config = dict(
    init_std_qkv=0.0423,
    init_std_o=0.0,
    init_std_down=0.0,
    lr_head=0.00771,
    batch_tokens=[32768, 65536],
)
Each number is 500 + 40 x the weight over its row's rms, rounded and kept within 0 to 999. Layers, rows and columns count from 0. Numbers have three digits each. The size before them is the row's rms in percent of the matrix's.

# down: layer 3 MLP down (transposed), 512x192, rms 0.0812, rows 403-448, columns 0-95
# gate: layer 3 MLP gate, 512x192, rms 0.0965, rows 404-449, columns 0-95
# up: layer 3 MLP up, 512x192, rms 0.0885, rows 404-449, columns 0-95
down403 096:457502465513452449488485485481467446448467569486570536530534537444442478485549521595481485602506491438426451428500483537503447538452460554470468532519537452529486544522464513479530458452530439483527477453543586529443477474521476529589441541543519473468447507536543472505483475555487520507
gate404 103:436508559528463465463451570433570482530511522528421438446529498454536501507495490451438421512442502489561493571454494407565555489528457489506489536536464527483496533524480533490463508518572436480521451481510551509481501447531534564513524489445542553546507492519506462433427483520533503534
up404 096:554534455511457474489451474503520556529486456549488541507502526469533513532503492508525518516448483547523516521482490474577521548479495476543499443497442552464579507517464476500495513482449501518514546424505499489483463569479458451467435507516500438446451495431507531538454506570534437559
down404 100:489529455542465431544381486497519491445523455476504511496507509476501514495537555363457520574520457538478532488503509509487522469589537496477503457520465521537511491527530532448443534554478496473535485542503487533465481591547478481568484558523472453488490462505492508526522584512475413537
gate405 092:392503494579476548473545471498554499502538475486455478571454483447457466444521445505548439515397523544478444521435499477457562508565510534519566479542440493521518481494524515523501549497507501461459520508542458460513563448469468507501547430515525585529491570438447532472431497485527513520
up405 095:539454519521548488491494573523433470493515463567559459521494439534522460542450439472552540477448553478542539461483521443435568486526522425524476458515526527588500456460495437502483534454523509530478435497463551444569540517511471438459521448533544470521479487508533562523509500493548508474
down405 099:488468489543504502534541459537517478431528493490463517523527429495431487461467490452481486564397547474461482476483537462448536567468470448498505496510518463513488480473467480477496493499482496494388536577510478482577479557511532500495529535487509527555455492491457525562519519453468487520
gate406 109:445518472482509471498497504443495417462483454571448515501469503456462535510523496432532555485489500521476474401426499460488553562541563494555465460521455494483473483546498532454477453548545537557455475450487603505508437505516522448472441466514448515440537493536411479536467469522534519539
up406 108:475474519509518546497478476510492557488483443497422510477460487487483510525580406493470525497525516552501434556497517531469480475481504560510499416501542519476448467502445559489496476422535446407463507538511492484529509467466508486563531507494469539551547516513423513445471523446545499478
down406 108:487473530509493566497497501518459490558480494498513428540515521482530477553532403542511516550485497613521457533449533506450525554446515544458494471535465490443514563510471612551490530480457430433409531506497447457493452514588485546509516527475523549416523475568483485423449533505546506475
gate407 101:448538525557560470490462440560530436457476542492575459477515458533478508536522459481513479519451515442542518463503469410433547493553460485514532493542531583525383499458514579497509544488579518489525506494430510443550593460461470533511480453489471474450539470477493502534472472454577555544
up407 100:477526493545435517446480513535602487562456457504479519544467553506536486412517539520440482483511494551502510533562479471490475512492464497549497508511535471459489514524478527506483500550513474458487497530559502473445491587554465457527466479534522547515509466512512408562578561495498490518
down407 100:518485476532465513495481588461530550456539527484490535529446462506526589575484502462524472559495574560509541470562508518481397537534571503475541545527493566565537441534506489491565499510583451483549479517467457508500516584524513502489457499478426527502485519541511521573457482437471528454
gate408 103:515445481577469483549531548508456563510540465535461510489538482479417380483452494481482457506563490518473420572511513531501519524499573553488511554403520503583480542532480496449507507481473506498470516472486382483502531491378461514487449506407508496546497492445473511531418503605504547512
up408 103:505504541521479505488487459535515479551530483481493480586489515525523495547488474516546449534511517467563571520461455558501502450544517489555431528540453498492442473459522526542504504483508512431518421528520539599493530416523501493492546450533477607506463514548519487403479466498494501472
down408 101:447465472557414517549491535447463563541496472533489538511495491419433451462467513529499441580498489499476466520511514493506531524514548499461513527468534526595489541520538500508466530497525545530471544445496446444480556452482514466513479511449483473541497533448502478512456500557538604540
gate409 101:552482555518462492442472390456513574573518500521475473509425577421509500478527412454554494436530443500443518500409510534488522561509503499466558491494503525536528442430475546456533439442472536495570495506476443415408483481514490512524495516573506550526509452447473433476478521595480474476
up409 104:558417469462444418475494502541569483510476436491487445488505565559485567530474468524451432503509492504483445491485518454526494401518515577479468458522443537500430541479551476511504478543501484516498443457483457479467490520544480493544463515479534531518583494555461471537507467452476430452
down409 105:568512454480570480537519548452511466476510403539494527521539557478484506440485516516476483477505505471520496506590512509503515480524517517465444574492543433491498549558502442483465454496576432560607516499524493524509544633466509479491482514559493441534491464486499521515500455541504503479
gate410 115:445527531517548470425444506470453418471505488481466531429464477444540495423476493418509435483428515567515468506448518478463593564609553518555516509508481540501440433556457498479417475456567488537560536458431496495575537474470502477465478506499531491500500492505512457487509494531543556462
up410 110:445478473492457468548502510519483533498476476577459477531463558505557493525500504480448557514501510509470519488464530513533506542485505486526492523502511475500510537480545506452524560536520485597518545568527462500516393536454490505521515547483497508540546493461538624519513520425585549561
down410 105:511557513563535513411469493531406531512478604558473478479480525500491516511495509482497532539593509496454565486449474472500520544482507501447520472478483456529440539494504449429585523520516531510528534632551476508452518427514514445574496492501433510518520460470529584602540472538474519467
gate411 105:470526602450520525478470447614497533491539501518501509481476523421532532447557447477517479503533447494459555486439513486510555501447514561530458499476501514555510467469492501486554495457588566501516558490524512487512490466450574496544495523497484553538507560472487556524534547493526541380
up411 109:507572536457537527518413482583487523490481563463518515495540547467546568532569438500515472460520524493458532488490484512566522515450519597487411440495555482491516485486463479537502525440566548499490528505554556491530458479497576507528538469510452515535514556501498581542579501457548533442
down411 105:581456456509487488503430539495525481546457505499498489490528502541531444476458542527473519496436489488506453509559479535490432442494463519426537535575458430487454517501533525523459598529410443480498551503523434533473516505547451475459555469508460427512521488497470507520499542534462451465
gate412 096:518550433480582457555464494526463491534484530502493508503498502516552429460440448558493427467450552468432484485421532533511484462504499493468478470505461547551531463509468567454540478465516439496462509448442553480448484495535513429577486450513492503498439374468506491450594483460489546516
up412 101:585530482504499466500558445529519509505525445476525482516478498550475564534477508496507503501405530492518469478594478505441527382555505570480530461515405473460500447546532593575494567447474419543539508441505515478515547516554603555529457500455486516504491417490480496464539495542530562526
down412 102:548554440413541523541490521447464479466434511517512551513454521542464491489604572493394504478526509490507510506496508474436412522509480536499483455491518540476466470514461450432551504544530478472488545480474468458491475458522501497591434464509510512461522504540527533464550507499505530486
gate413 093:475491446565451514497450516546469476556533516505483407484543505446396532438538472523507497570548469479480421538501433528548541539513522509542525515519489461514527506509520479519515562567521472516520467485591477430537440447514478442529528640496460493555482544488501518501520464513492486559
up413 099:559527532511484484547590510545487462507482419493456502537486493548482464504485371504546518442475562482519555433534468448549493462509497444495529511450550458517512495461498466578440563506492464502438525443494416519482530517434569433479511465467451547443434557470500514517481470548588492536
down413 099:432426512480479482492526478495469517528493511529572524533479453409474476494465497527566530516486514538574503526467507530515487463517464437526500462489474515514480538507487585497533505493538540506495530547464505441499529507475454572498427522457498502449458454555476476538488496476519452470
gate414 101:514466523460492509397463497450441516487409474524443515436536515517499488529376468533480550554491490513474526460428519414535521508471479522534454465444440531550505493477448476508548475551478568517576468458484487513541497519524472473480455411538507486525499510525507507515498533526480549490
up414 094:574516539449506531481453449450516514497507532591461473514505512527488570470485475590470538498535542551506572518514503436579483561472462537501449435407544489498489533459487483513488484514434467505508441534480461511471493600536468466434482490561437490498521573461582501538608470493522547492
down414 101:516518506493522506568523473523510455572588478559519494571476578557450512469540496502417496421518500515528520489611487512470477483480467535453499591507549461440454498465537584495493517479524484499494462535482578465476461505474546488433478516469501448479479535454538433481534448497551489572
gate415 101:482510502516501489530499553477463520443436572430562502477466491489436514497592451417516458520533501581454504510440533445444538473528522490565493499547514488454420486424500486537495530493483475492562502475534529476524567494554572501481507459431505490467527476513440461450455455491481495500
up415 100:568482577528541408494441444480541459488508513456507437489550600496510432563568534456525526558468503516518517500593482500483480461511512449518446523489463493470457468494483514463518469524575490504489558496546547488502467507404458510557461449491553496510529468480537412554550548482529487435
down415 101:459471529493517533505471446483539487477500486511495524515574455501535510494482584482587429512499464565499482479596468465534450561482566513470446518493505558527545446473474524548445518517461519502450540541490462457488497559459481546485549516435500517506470514486536516547532521489476521560
gate416 102:461569515494467555471542474553509507586474463497458418507505469485558521418500479430533505530412491483485499418493486567521520468520466482498503534559472523453454387509574507477501492516514492465519505474528409556494536497434489503509480502547569548478499553499497513524435499530519492524
up416 099:484552519401562523436471478493561512532430529464441483469475536498553581539501540563474588540521564505454534472517501460457530488433472516479514470530513557501561465524486502464499432540518543585464467486393509507545492514484553494538514525562494472471484513523471467531497502472495529557
down416 103:491475469513470485490551472539472455532486467412536483522474542482572498408508494491447497491545524461490492538552407481526546581492481469488535533476508485510433546485523504511472549465470506517557527451469460455515497509414473541493525516461530473519568473501524435493430524477485506413
gate417 097:522526459521512465429515555482492454523522450479438512505516428528476543498485509437425488483396538576530533446474423426518551488543460467564518459505451509520441481562446507450387565449449507515507497481494535428472456436551490462463476402514484482479563487466483516443512506466554486530
up417 099:397456509558580532448510548455521491535505483533463571547474476462526462470493487508477575540565475554535460526507495472504478535541559523491533527481447534554538409439506483504503527507561484492514487478524497506487514553461539558492462466504494480534575500561517494492520593513486503533
down417 093:563560525507553547545487535552569524455553489495507520432460508560455466524483468515510520486502478579489573468518591513497486454520432447521436432479523562490457419554448511405448590474557540545513510475489475525553474488473441495530469498550547524524495509427496534551512491504520527576
gate418 096:488524481530540538524424494581514452506501497510498448502507490453579533530536442424486542497540544417502497497480486534477528561454576481518486477518482441538430532487516509482540493510548553522503542506538550538524498437514437479462511449485443441511473455582548542572515447483412458439
up418 099:480557462517544529527468549517489494487539511495533510480518535502481569463503515512485506519505484529524436503498515479531462513414588508507426583513478523540529512523502580436549431500464465507414480528496509537575471478500466611485529576466509540568495479541502500530545519497462521435
down418 097:472540473501502453519547427492494545563511436521487539506393502518514515504498556461484451544408508520492476461548609500490452534533530500489441484530508523531597466587548508435517521457479415561455441522491531457543492526454523496378464547475516471485546489525426487519532472579493467553
gate419 087:480433482493462553514482453443604462479537509492604480467544446479494485542548516491530525502450529544428518436487395488520466498536541494483445530550500506533557527423464564538598455472487512528478486516534510554524478472462465587505516536539502475488542469503519507557542438465468552483
up419 097:573456566489567465570494525495494505528521484475443494458518555524503493476472545513514486473535499495496567482491540564514472431479540467523512442467554420498489439540494547504534426486459594469488531503539474474570525511423559469476470516492525515482459561497462557530478592532538493517
down419 091:424493463483421534452467492564522521440519461476556478520444463446552501509560473459440517522510522501496497470495377450541591569578492513468489536555446504458526505461483521510444547482500437487531517488469480495474460516515472550508497494532467489472542443504527437544521459471451469484
gate420 098:474519515469466449548480508480480472520504482528451445490576466502490403565470535546519496511563472430454455466455477533531490540447502454437454507504482540525473514466515558548524447463479446542449497477403456467503499459519555512486477549481427476532462496585525492482490560516486505473
up420 099:487536505584508503444433530493459555562527579496434490569506433543507460536541496567478509538485448531482487484498468534441495566466468477468525449481556499448483538511465565475425502465470440478515498496474529458492511494559546550433556464492439444524466470434523493493477535602521442522
down420 099:526495474492493518527552517498530448561483539491556538500484568531533553480520450473434547408435588467501487549524539463470513483527518533566587542490439477551479532537477484503587557437498525544518427446591546565451468465454475511538533523520528538428491542471449453554571429488506530547
gate421 098:483526472508478505495482502504516493517496555448460510476515494483468494477538449555509550535555431542509468476468588483576544459507521503509497549464535497512564485514516547534506464460472547547510535496545532532444523499520504498520450593485505550508471571476448569459522498498442527543
up421 105:481533471541524466485467601463492531501535470417470593458488491489544489439499514554480438548526555480440505381504586540560499457457501500470424579505475520514594456490506521548497469446479440522456464517536507474521492528495489527519486507514528522537536541548527503471438469537447525427
down421 104:493516484540572478498503518429474487481453538509506515598517552455486536501460495507508476475519516504496451571462498511484386496485558504438568446559565496524519465547430443572554534489526427520514438510382502551510575506556537481506482458524441523449471444480511469568542495524458576533
gate422 100:499491502541512490489596592512458461457481424534503502523515488601497475475450476447506467488568476557559510551482522405488504477531537459599551474486487515538503514490462554481454564510495508463595544486505532469495581466446518502507482432426519490545564410455552557511476506483493465480
up422 105:467447440520397456486605534519506429488474492432420492489473511559454458471469544435454499387501560479568483560495521508461494516449576557497520489585544463513535456500500597457536493518479486503555509493530442494458544429487514522517402515513527538497512508542481502565494527513466510520
down422 104:472471528454483513477568556453380541427507444461468482476526481516511488550467517477525506486503485529520498493532519481501439504457520523525545490485519445532512510495496594527518539543418582462531518445545456465426549487520545485517496534397450476429519508566475514456553573453500547448
gate423 098:516404498388478473511478482466513522537527430436507533488516531524522472461515475584395464541462461428429460512494485575484504535476463536492456498540428531566540463517550520502520502406514558495469534515487437493500536531452507469559554508487473581517521481541417451464491541513500548460
up423 099:499468411542442471542474415532426560483430436441490470469518542452535474478492488502441494511474453432507493448496488477584445540526565509444544516515495528473540437464526545493503572487507490486486559525490529535535422463482493502505522477455463537533478472515529554499440516558439541500
down423 095:465542424512570543448602494541511513502510500515540526488524472534499497564497504453529461439479578577452501517503488563474512500464424509528497535430484530470494474520523493455538464499499554444484519499489492458534506480547485483541476545429445526479563507516542609545426435506464531474
gate424 098:461489488463475496441439461489501510488546494460474500461527520423539542478488588551479519498538452540450583490538467529600539450487550498538471569429473516550499500495543496532588424538476539479499544421440500483569413519526518507579490542545519484512486550554543526561444430496543529452
up424 104:508439427510549413524476551482497467530481486497501458485501514461524528458518503482458524470469554404495494559526508544511476455522509548491539518523447509520475436518562538568480536521501604519535419529498480521488479553421539492520545524572452520473563468544552549490447509456556560539
down424 106:501498447478510502462500565545488542557530484546528551562525521550491495569565511484462505575501586472542564465540515444471562565478457512510460446469471524434502524510482432503534503517479479512605539451474473507503560419530496474469540543463538447583527517450546488469538488491465461411
gate425 104:502546554477530466518542577520513516485466478502479533483471514591496514519558457435514476511455538564441479431464444438502554449512501472517518499515470519517471458506507492507516435501530537522494493432512466479507515488466597486498562497453490498506457439449513448515472581504510592531
up425 104:578484571490421459499518510484436441537521506493500457456504547529465477561533519509515524600526460427514505496520413524420444448576553477486439524492451479491505592481495524547512489443525534516513539465525516532549523484483524549539494524500534542504515482523507517499426474535500499471
down425 102:516553510511515542454485490470509489487458515480463528479479531537483469512535591532553561493478509477478488481564479465526515471571555438489480547461493441534502496475518519480478502484538518504481475431508492454531426526552474508552514473522502517458506533534527527431520532496446517545
gate426 114:477472498398501483454496501483462531607508463516491493482456536431599488563469548531430498553456518436451424454501472542505502528462528456463434478513477565510499462536486506409524458498490511527520475495478519486507461541537534468508421525569492523494479461516503457520550547554486535470
up426 099:471463513476417512518510591510486436454524457520457515484515411470475464512497584502453498544454469517507555508530510484499482481452491554502489490548519491471469538561503525462477389587556423481519471577554508522470499529498507483518491465522547475553489489509551466571544579506462460454
down426 101:525487462584572457468584492412468496445512475516509483570490416551422464584512452461533531477514483570556533541474538461509457466480546546498519557513550496479472481518455510529476482533514524485545476464538491514529500529441543508541555460472561548527516511505572552533457512459510489457
gate427 092:508493503532527484470570428469453524530557485522507533485438577442520525499473504440546424420524443537475515552464551475503543499531495504577465452507499548533469512598504489479527492524542451534456442525447428413517480576485456450486419514478540531491480560483526518496516494566487522463
up427 094:456540487473529463513481468452488534460505502497579514528492437547517556424552400538477514470524526444588516542467501498526507470537492514464506544534547530498556501487473509549504488456507506572478490566530539555486526458553536571523518537511484499576500440479540461499418496502566484489
down427 093:466484418421467429507554486540584485516512508441541529517500432510478453491510465547502534590483505555521501519497488469584518529517535436456521547560424509495539493440438558512500488460450469504534548437482549565467472412465541546532518455527477515565493497479473509536445500492547466477
gate428 090:476479482424508522468486529510443576529495488497550522425544509496542476527466541585520561533523495486551470505474520554515487515405561482423384531546518537532525420487516474498552462464481512536458487462441449496607500458536468575554500524526396502532517541539541546590503522535512539502
up428 097:505617445551507532481513495520455454538432533531448435493429496534505495432486418491460536559521481497481412480492488502465498522492465443537540494441454493484462609545491461467474502529472509457487551564468516490473566505498511481562480482492486494507452483454512564429497430537477503562
down428 095:515485473534494489466515437528505477485556399558453492502498462500537524602497482462417527488531509504467507430557455580497525512469548512483444544524493461452496446442536514540569493459579495504484465493514467479555493437479528508451493515514485589463561496519520510528500496504476560503
gate429 093:469528495495518502458519419521451561464485497525491528409425522519465496483511473447559601485468514578514449523402519463506526526519512510553547453517523580514555457532533508476413584456502499524530561436473510431486495508484533468455535472487464468488528455461473538508415518484511526593
up429 095:446512497529534464486448572542578456490442488509453463507534434505527409481472459492502436551488421534545556515481478482474481491503543478466549513533432506486435501562603506501564482574481535466488488450518465515565547501457502513496429514493496454520566527509569518496519519547417499494
down429 098:491503459484475476496470512508495473547511496477444481476468493540418441516465446412548489506456509474545477478452547480535501534418548468446544483519446485478510548482495491444482511491516600531534548535451497543526541467528549558492515531526517435586501516405482503460557432538477446539
gate430 100:509516511506462377470497499503585460579570488572480526468475510478515523416423485474505523470486533499496475470447495520486575505475531477484427554494505490519486452481540518491477438468489525581541545510459534481502574465576488449559550443483507526562476472501510465520495504499495535523
up430 105:500507551560412488504489518432507500487509550533538428472501443510471524518498437484507513463547479509499479527475487517490510513523556486516520510432546468533506557449444477597408452446454467510471479549516519560463482501600500490521528482466504421506503536385547496532519453494495557603
down430 106:497526487522456478474505465444484492543486503467492462445546559544529558504545504530448476513485467558446553534459562482528512508518540518563474573479517456545497473554471525597407455483514528508557587495509494488463495492601532482468571507493461438527443516500514533495541512485513513582
gate431 099:507472486502558556579454463488521548496486482572549508462513456510455496529523459440514438509611497523487519445475541505505495526524533512504510464463494512464571496451569466500561616514486518430572559374578501519437474519555499475454508493486497480491533440484510521551465522526528456544
up431 103:437507517514493535489465504411562544514466500515518526526501533458493519531498471472554447534542557515542471438461434427592479541479541485518503466503476528519534530496558499456500494494541523408546461476490498498542380548488513470574478438500528442519582525508502513537516495459472517549
down431 102:592532534549469529459550501468411453456523537498496596498505480602539509525483530515501480501492476480456395505493457508473451455451456471545506565504549534519503493446458553542432425493459496556485531487478485494457520471447504523427548501478509529444391529470461483498505531541496505486
gate432 098:485504586581555549585459528519426410493505520491489484462556491489534551498558486456560473553470462530548519519441639469533560495500520494521578493529459477520476494498486499513439475534472490486557511495540543550479529458541455524509481500518587496521501500472437505523517464505462496457
up432 099:541503489550470532560506554474462475475486594577459487456509529591504510570443504500502508487486453514503564529507548559515505506508392545479532488500502475431513528476462482515509517468492526481477506550517501539459521498499466554509509547505466493450521514482576396476548511503465448483
down432 099:499422473503493416514491484518577595440487457490524543469453501502583539485466479592541550470474461443513497497539503525504435454451503511444405472479534554429572501474514475443508508524492446535440530601488511471536512532498446461540508484539492536501560539512566466522571570504450562526
gate433 093:503515549516512529477493502457500503484493482551478571566463495477467553459457474466509503444458573497518463536520438454513521522516519425474568420517513493498478523555509481501462463516557516476552531443523481449499487528516549478476490414558509520500551518513481560552506498490499456485
up433 097:555497506464503479484467499477504478547519434521521504395443584548497445511496474511453495495552476573580503448527561480482460521518465527476564479413529502561509581451502452449466497507514472501498483485411496457493463566499459495537508499472527457463498580456515539485437429534467428554
down433 100:449499463500574479454481551499504453541499532524490525408485607570466466478539484481523506531608584524525526480513540502494459511499558518458447542477550567467545464455445471491527500484525478442493451504463459464508448557564513526515605487494504415499468577478486570510494510531482536454
gate434 092:514527533451498520432501449495539478495510466443543524532489519459477482510495477568514466589606520504500506466495487486527517508441620501504519529524548554510502481464555530536571545546509473445453480451581450541534506530519486543465476543440521565544561566552452519526495522522445530523
up434 099:449515485469407546539540488495459461484541429505490474561433520531478572478492493452469445431489455589501523582451494490570530510538455514477452488530510497530563565516466562541474521499524507500534486583523545524466524521527446552526535441530460437484446458495434483469538472550501547476
down434 097:598499537428507552461487451547523463524547561512503457441436489453541497532491515507460431453596531580526491520484509498475503510542513445525468603433489485482461521515533558503609583440536483487521444496495523507460514443542456493484431474471508473598544520514471453481505471483479459424
gate435 101:455452496447545480468422470540498479489538507530489556457526478510587497573429484487466464501496519478535429534481569495502532562443559481505497474558513517537544505496394496490548441448515511592465565532504520473491478426478536460511508536513433467555522518558463498525540473485479440446
up435 103:490487515542507526543522494474566494473482455559416529549450484512403492472530439514520457457489456583461478514510459540546555524539507527594477506524574500502536584488509563424480591474475541519561562473441541402565435582497510429470448526491515575504520513445499530530464465488486505579
down435 101:511474437483493505530452513502504516426484527487448497524455426526470492524501460556492487562636528520529480561485504555522483548401589474559577475522532457471550537522446484477546501421445507536515510526486495475532519529564534498474503512465490462531523484539488532505540510464483421506
gate436 097:468495503503560452509509470511545408514461459452490453469463496513543572472517457388470493504422558496545511528503497529408537523569496516576479480517488503483462497513490560533509544433521587452552510521466488567555546456510511458538530491443525541505523469496486499499449445500545551541
up436 099:478556558486475509564457492398453500488549562497552555508438519510510522496432491530465527512558569478506465425509432463515486487483508473565496473521499508543505473506518506511461458480471563498553487543516526519548527368417504518519435482535549504495473518494516588450521528483559464461
down436 098:468509516459482483541592485480441438521434422479475482503489467499442441555428489480488453516498441544525547488528426469485575518481504525501485510448446490463534447493534451469514536588418516447528571443519525487504452508394544485535460521444520429565543584501526511504515538471477464502
gate437 093:475478484478510472513558478544509520499532430456460463547538535487427467447448524529520419504468537505506433489531478508528502541518500565495457486531565470571475454474534520525451570487569505493452516511502425567541498433470477427521508484479585514552474462561456494483495524478468505517
up437 095:492494487548482498451417542465468526517506490485536594458515474493529492537475520448506486529551548536489517478501450507507546428489528491492453547456429570436476458558518497501561524502529475487502462520521423498500450525540551525522516563502476435533487452466538451435530419537620492548
down437 091:569523527460472512528531473568524557536565473501493486504530526493494557522450506579430420487416501473534493476535509442521657543469529491521523457534571478511466518563475477528526484519486476545480542471530487491512474423480527534456430444475559507504455480510482531559449470518445503525
gate438 093:427503530445521486515548531473506597596431469499425467550477542486517442503513413565487491553515500445516428524462514494478502511497465447557536534490466525559484399471447493475479487511531521497492473472498496486492480424513452499515529545532433558609473452518475539445448505519481487430
up438 091:486480503455451502557538528457495547495477512453490499549505516463489516494599521542534490503506430453486446508489458539570446569515472541517512478513525498491487491453512442552524461458441430521469465487379493556565441486556459544530505522496479547584507461512529518482538519520427479482
down438 096:490521500554486488521549485471467528416542540492485497511473457497456542519508520425502480494455473535477411488555510564571388539479534557496481470526539503531495567516522449546491459504453420454473460528489529513525411550491482555541488503539467486494516486457520520486569492506472483491
gate439 118:498494568502557504495450499534497487482454480525533517481460451503518505541522505457500478464505509496480530519457448457493569581534494528582508451459449534506453428484363479508513551464532524518525470488477534567525518443506506450498458446536572515464515525508466502426472485487507552525
up439 110:546517545514516501459456458468485424464488537511537470455455495495498505529443567453474503507478485538448425553381425425549478511492509584496503524477525474534483444509470492567511446510573479523448493558534482498506521541490493468504569503536517454479592448532491436483455500523503511486
down439 108:504439523534419482506548558414520495543495493452473490492431481482493505455477573499463545541510441425481536501495507540555481515431490522480462499521548553559504456500474569549463448527510520450544511569513586494525438470492566511542562513547502464494538503508431450487454523536558453441
gate440 098:451518546503516504467509545484472492493435508558479485494508512586483485546503452500459569546499491470532440503435514427516547551507437363478546444559445540530489466459499533470459451505458504459548484530549515466435466489488473566492504523445513513510532518545504503454511419493555552533
up440 093:509498501571499555517485488493446522502486428529409480528499534527477472501496547490453490465510516486451512574565533484534462505456443472508523465458507485541490553488486399420472560554466517525427554454507485467401418422511467462454518524553516569524442538490466488523468526533555467473
down440 098:534467554540560509472505481445529523547433448556460463484431586482489555566518485454484513471440561497511505542585509482501484482567500449465503511474507501472522487523521535457515551424568521463473562389509468505455462537555431493458433547520493478487564528508548500537493533513513452525
gate441 107:470482515479550496380453471507454550486499528530472485499435497468482438467451425530466496469542403483494512516476464498483579488529516462483444525521511625516474488497453512465468489529573520480562463486404514496593521453472481496546500464568578459545503494546511484493445525563446447458
up441 100:494531531541553535442462489451467495484547598509545470525517464458520502497491457549535512468529496444503525563537490474555549477487492490468438536565537580440442480476485492535514491552557466449526401507430533584577485535445508521514521500520556468531531506529550455480515488519403467483
down441 102:534516536581507463525530583506493458534520524391483488497615484432556443511478533516513463417541531509471502516538536415537440500460507448498540570539488374456464510474531442518472516531483453487437560514504560609389488552450489487448527534452479481551537521576523469499503507465497467512
gate442 097:474519439492446498557468414483486488487475544449494573492557534496447424447537589441467446450473557525442451566501516539487531565582509546529510472532506450486493560449549485501507552476530574475465572496486596569525450464524545549520512518467413434491549502538516428521488451518403546453
up442 097:501502573448521572467521528466504512535562463525544494574503556491507474504479528555553549580487498476524496499515499498565513515503565470431491520563535516526563488554555552510549500524452522589465490486570555487537530567580513525491473453498458525466480548532553523500451469489511514523
down442 095:500465513529496394527500420495550480489522513545493518546571444446508502461503460377551463477457502471522417495566504458494548487568537585556447479500440546536448483522495535478401521546469495546426504503397528482497426401478512519532503453547506485479530507466510477488503516521460500463
gate443 099:502436462453500427404471496569577489535524520461505479445399495481470541519530599453439496461386547528513468431471484523408542497549552530535513450483468481498474510562506441527473458437537473552477543476501512404523498488470576468521462524544480488559526481554488419453491508488519520430
up443 101:410447445471550474445515478527517539478517575515535478436392477523460570562514560507435504472573548520489472488495528505403517567513520533530507559442527466459558506532523445485522470494483490496502534511499443489497505516491568512443482478571453431486450438502553497480510500497455497499
down443 099:468509524466459480532455477479453529502486438460560497452487556523523478486535518539475461491498483395510483522516541456556343552519496505467491532481535492538489519517538538533500542525516503446555478548491555521530530530483502517460542499516546420394527474418493505553507449578500491521
gate444 096:516447487482495530457488513423547457441492494535462510524436509507557471541529526427468534483498483484529371527435525427459503488563447560532544491489465516499510536554468484555531539543458518505506565519509552457486566535512541482480456525520484513476531486472488499560485446524532471558
up444 091:552470485510507527574501594505487493527461486545563503560525418534467486579489532515478450490546557494502523509488496451538515524472453531501491547456456525518554508473518541553522460566452502462528495464561495495470523478557446486413508464572515443460393542546475535516530522448411480464
down444 093:539442577502481528491528496465514478424435397506516598534543499487582457503481449527509446477477487522450469442532464452565611445473438492515563418453480500490516468528542454466424452502452472539487527473467458515492478441492547360539531542524561539543467476500516504519453545470511491456
gate445 101:427419505423484391442437515509498517534542510373504535540484544460433471414474477500508500463473479454512507493519554567515535504498475545504473582525521547560476481502576517521493508553468537535506540533506451480558516408472510473605477521469534590513482490373505442512469487521428544465
up445 100:488477453521515480550547480412482491499465507487557491495471514451479506553561485469520468540546506509419477486548512484524471460503554508442447509464468555551479508533484536563479518513505520476486456490491524496533485448530502478587451602449445487463596491505475464429575458523467464501
down445 101:505519441523523468464555580541517432551516533561532436496492510482487516521535538463530544530515572501474472539519454495513540450464466558493532491437538497458415453483457477563443487456485500519598561434525476590509494515544547541521508475522494442498485530432480507508492468554499494544
gate446 109:469467597450523471467452510529556509524504507474453508510392465463539522478553446546480549479504458568426505508463504563457572427505512431512489510484456527448452520477553549483503488540510581538527489485439448493526512463529507522561557492503526501608484524500479526537468463533512528548
up446 098:479545550459483516494401436486444520521492477396535494504518468569539505550513502574503501421540525503474500475497464597498516494533503482497509523473509494438458527479513531530596512497467550513432463526465522547600485531565483530560525507536429532581503571542503516645473470523515512537
down446 106:427528476513428498504475434509414540557467460453557449487543546602495545495431494519542515441489541431532523460512468480479551522454505578530522542424549504436533518480511503526534546512514500480494461513555500531533464508536485508497525550535404509476523518552620457585524472528512501496
gate447 093:484532509556447523548505456520473560493511503460478520500522485564518461505513558500539472472423453472405499398460504519505518492504498461537439451531480514536500557479548576481566432481498511591521520445511499479481453484442384474565470495486496435559534499465496490604489507567457449421
up447 097:499482516477486587566542480521623540414455418463520509506502499457511560422471505501551492504476475483478516498570566532445497504524436532492443500473546450519572556549558546493586598509484522496483546437514511495443474472464483492481508494525498452558469511494509486529576495451484472472
down447 097:465461467473556476523538534439474486453537455528499492555438536481467486515470502465479509505561493441495535549490497509476391463502464454496481547470509489489508516510487506498520538517511501523480460530477535486558474389556570575388562503566439497500471512534506555457576519499566538477
gate448 092:486499516465478444474496463507489533480475458446474533450497561476557463500443509471444517499414473505519492493516515478491506478521525599475499471546481571540594584439519548456495504474458462507512510481479546478491486505534462526550488451471497473531506460502464519602557444541535487525
up448 106:550519420513554502520561530532434539566503484535508516598538441579526527565496583515499442495579508501520559441528496440519448542398550443465455524446525434475457437528475450438489477476479446482439474484494448454431435468480546461490458492505494526553518533487563522480523577481472459469
down448 110:546445460556485502527454471489531489487511431590522457506506450530518533472509473522537486519583514511459542527507513505486542494550509454500482522456510420431471464554436467534466492515568539537469537522502478534474511461499535498486526558550528568473472504508539492410431558477510495472
gate449 090:467528568483480515407499438554474497472527507499451460526517492498518434538474400480569511567523442501577514447421532495511529497531453471515467464474481536549425505511460462438480507579541508503471494518495530483519532414441492521526572454543518500466504528484476538511414464502475503461
up449 094:485422401538476463524563506492512456478486473513453530483475540507512523454532531479428478484512491505415492523555531549474503456464523490493505517497476471533534442459489500498505476509515561516505555544513492443531500521492495462470495564487594502510498442448481441478498597541499491536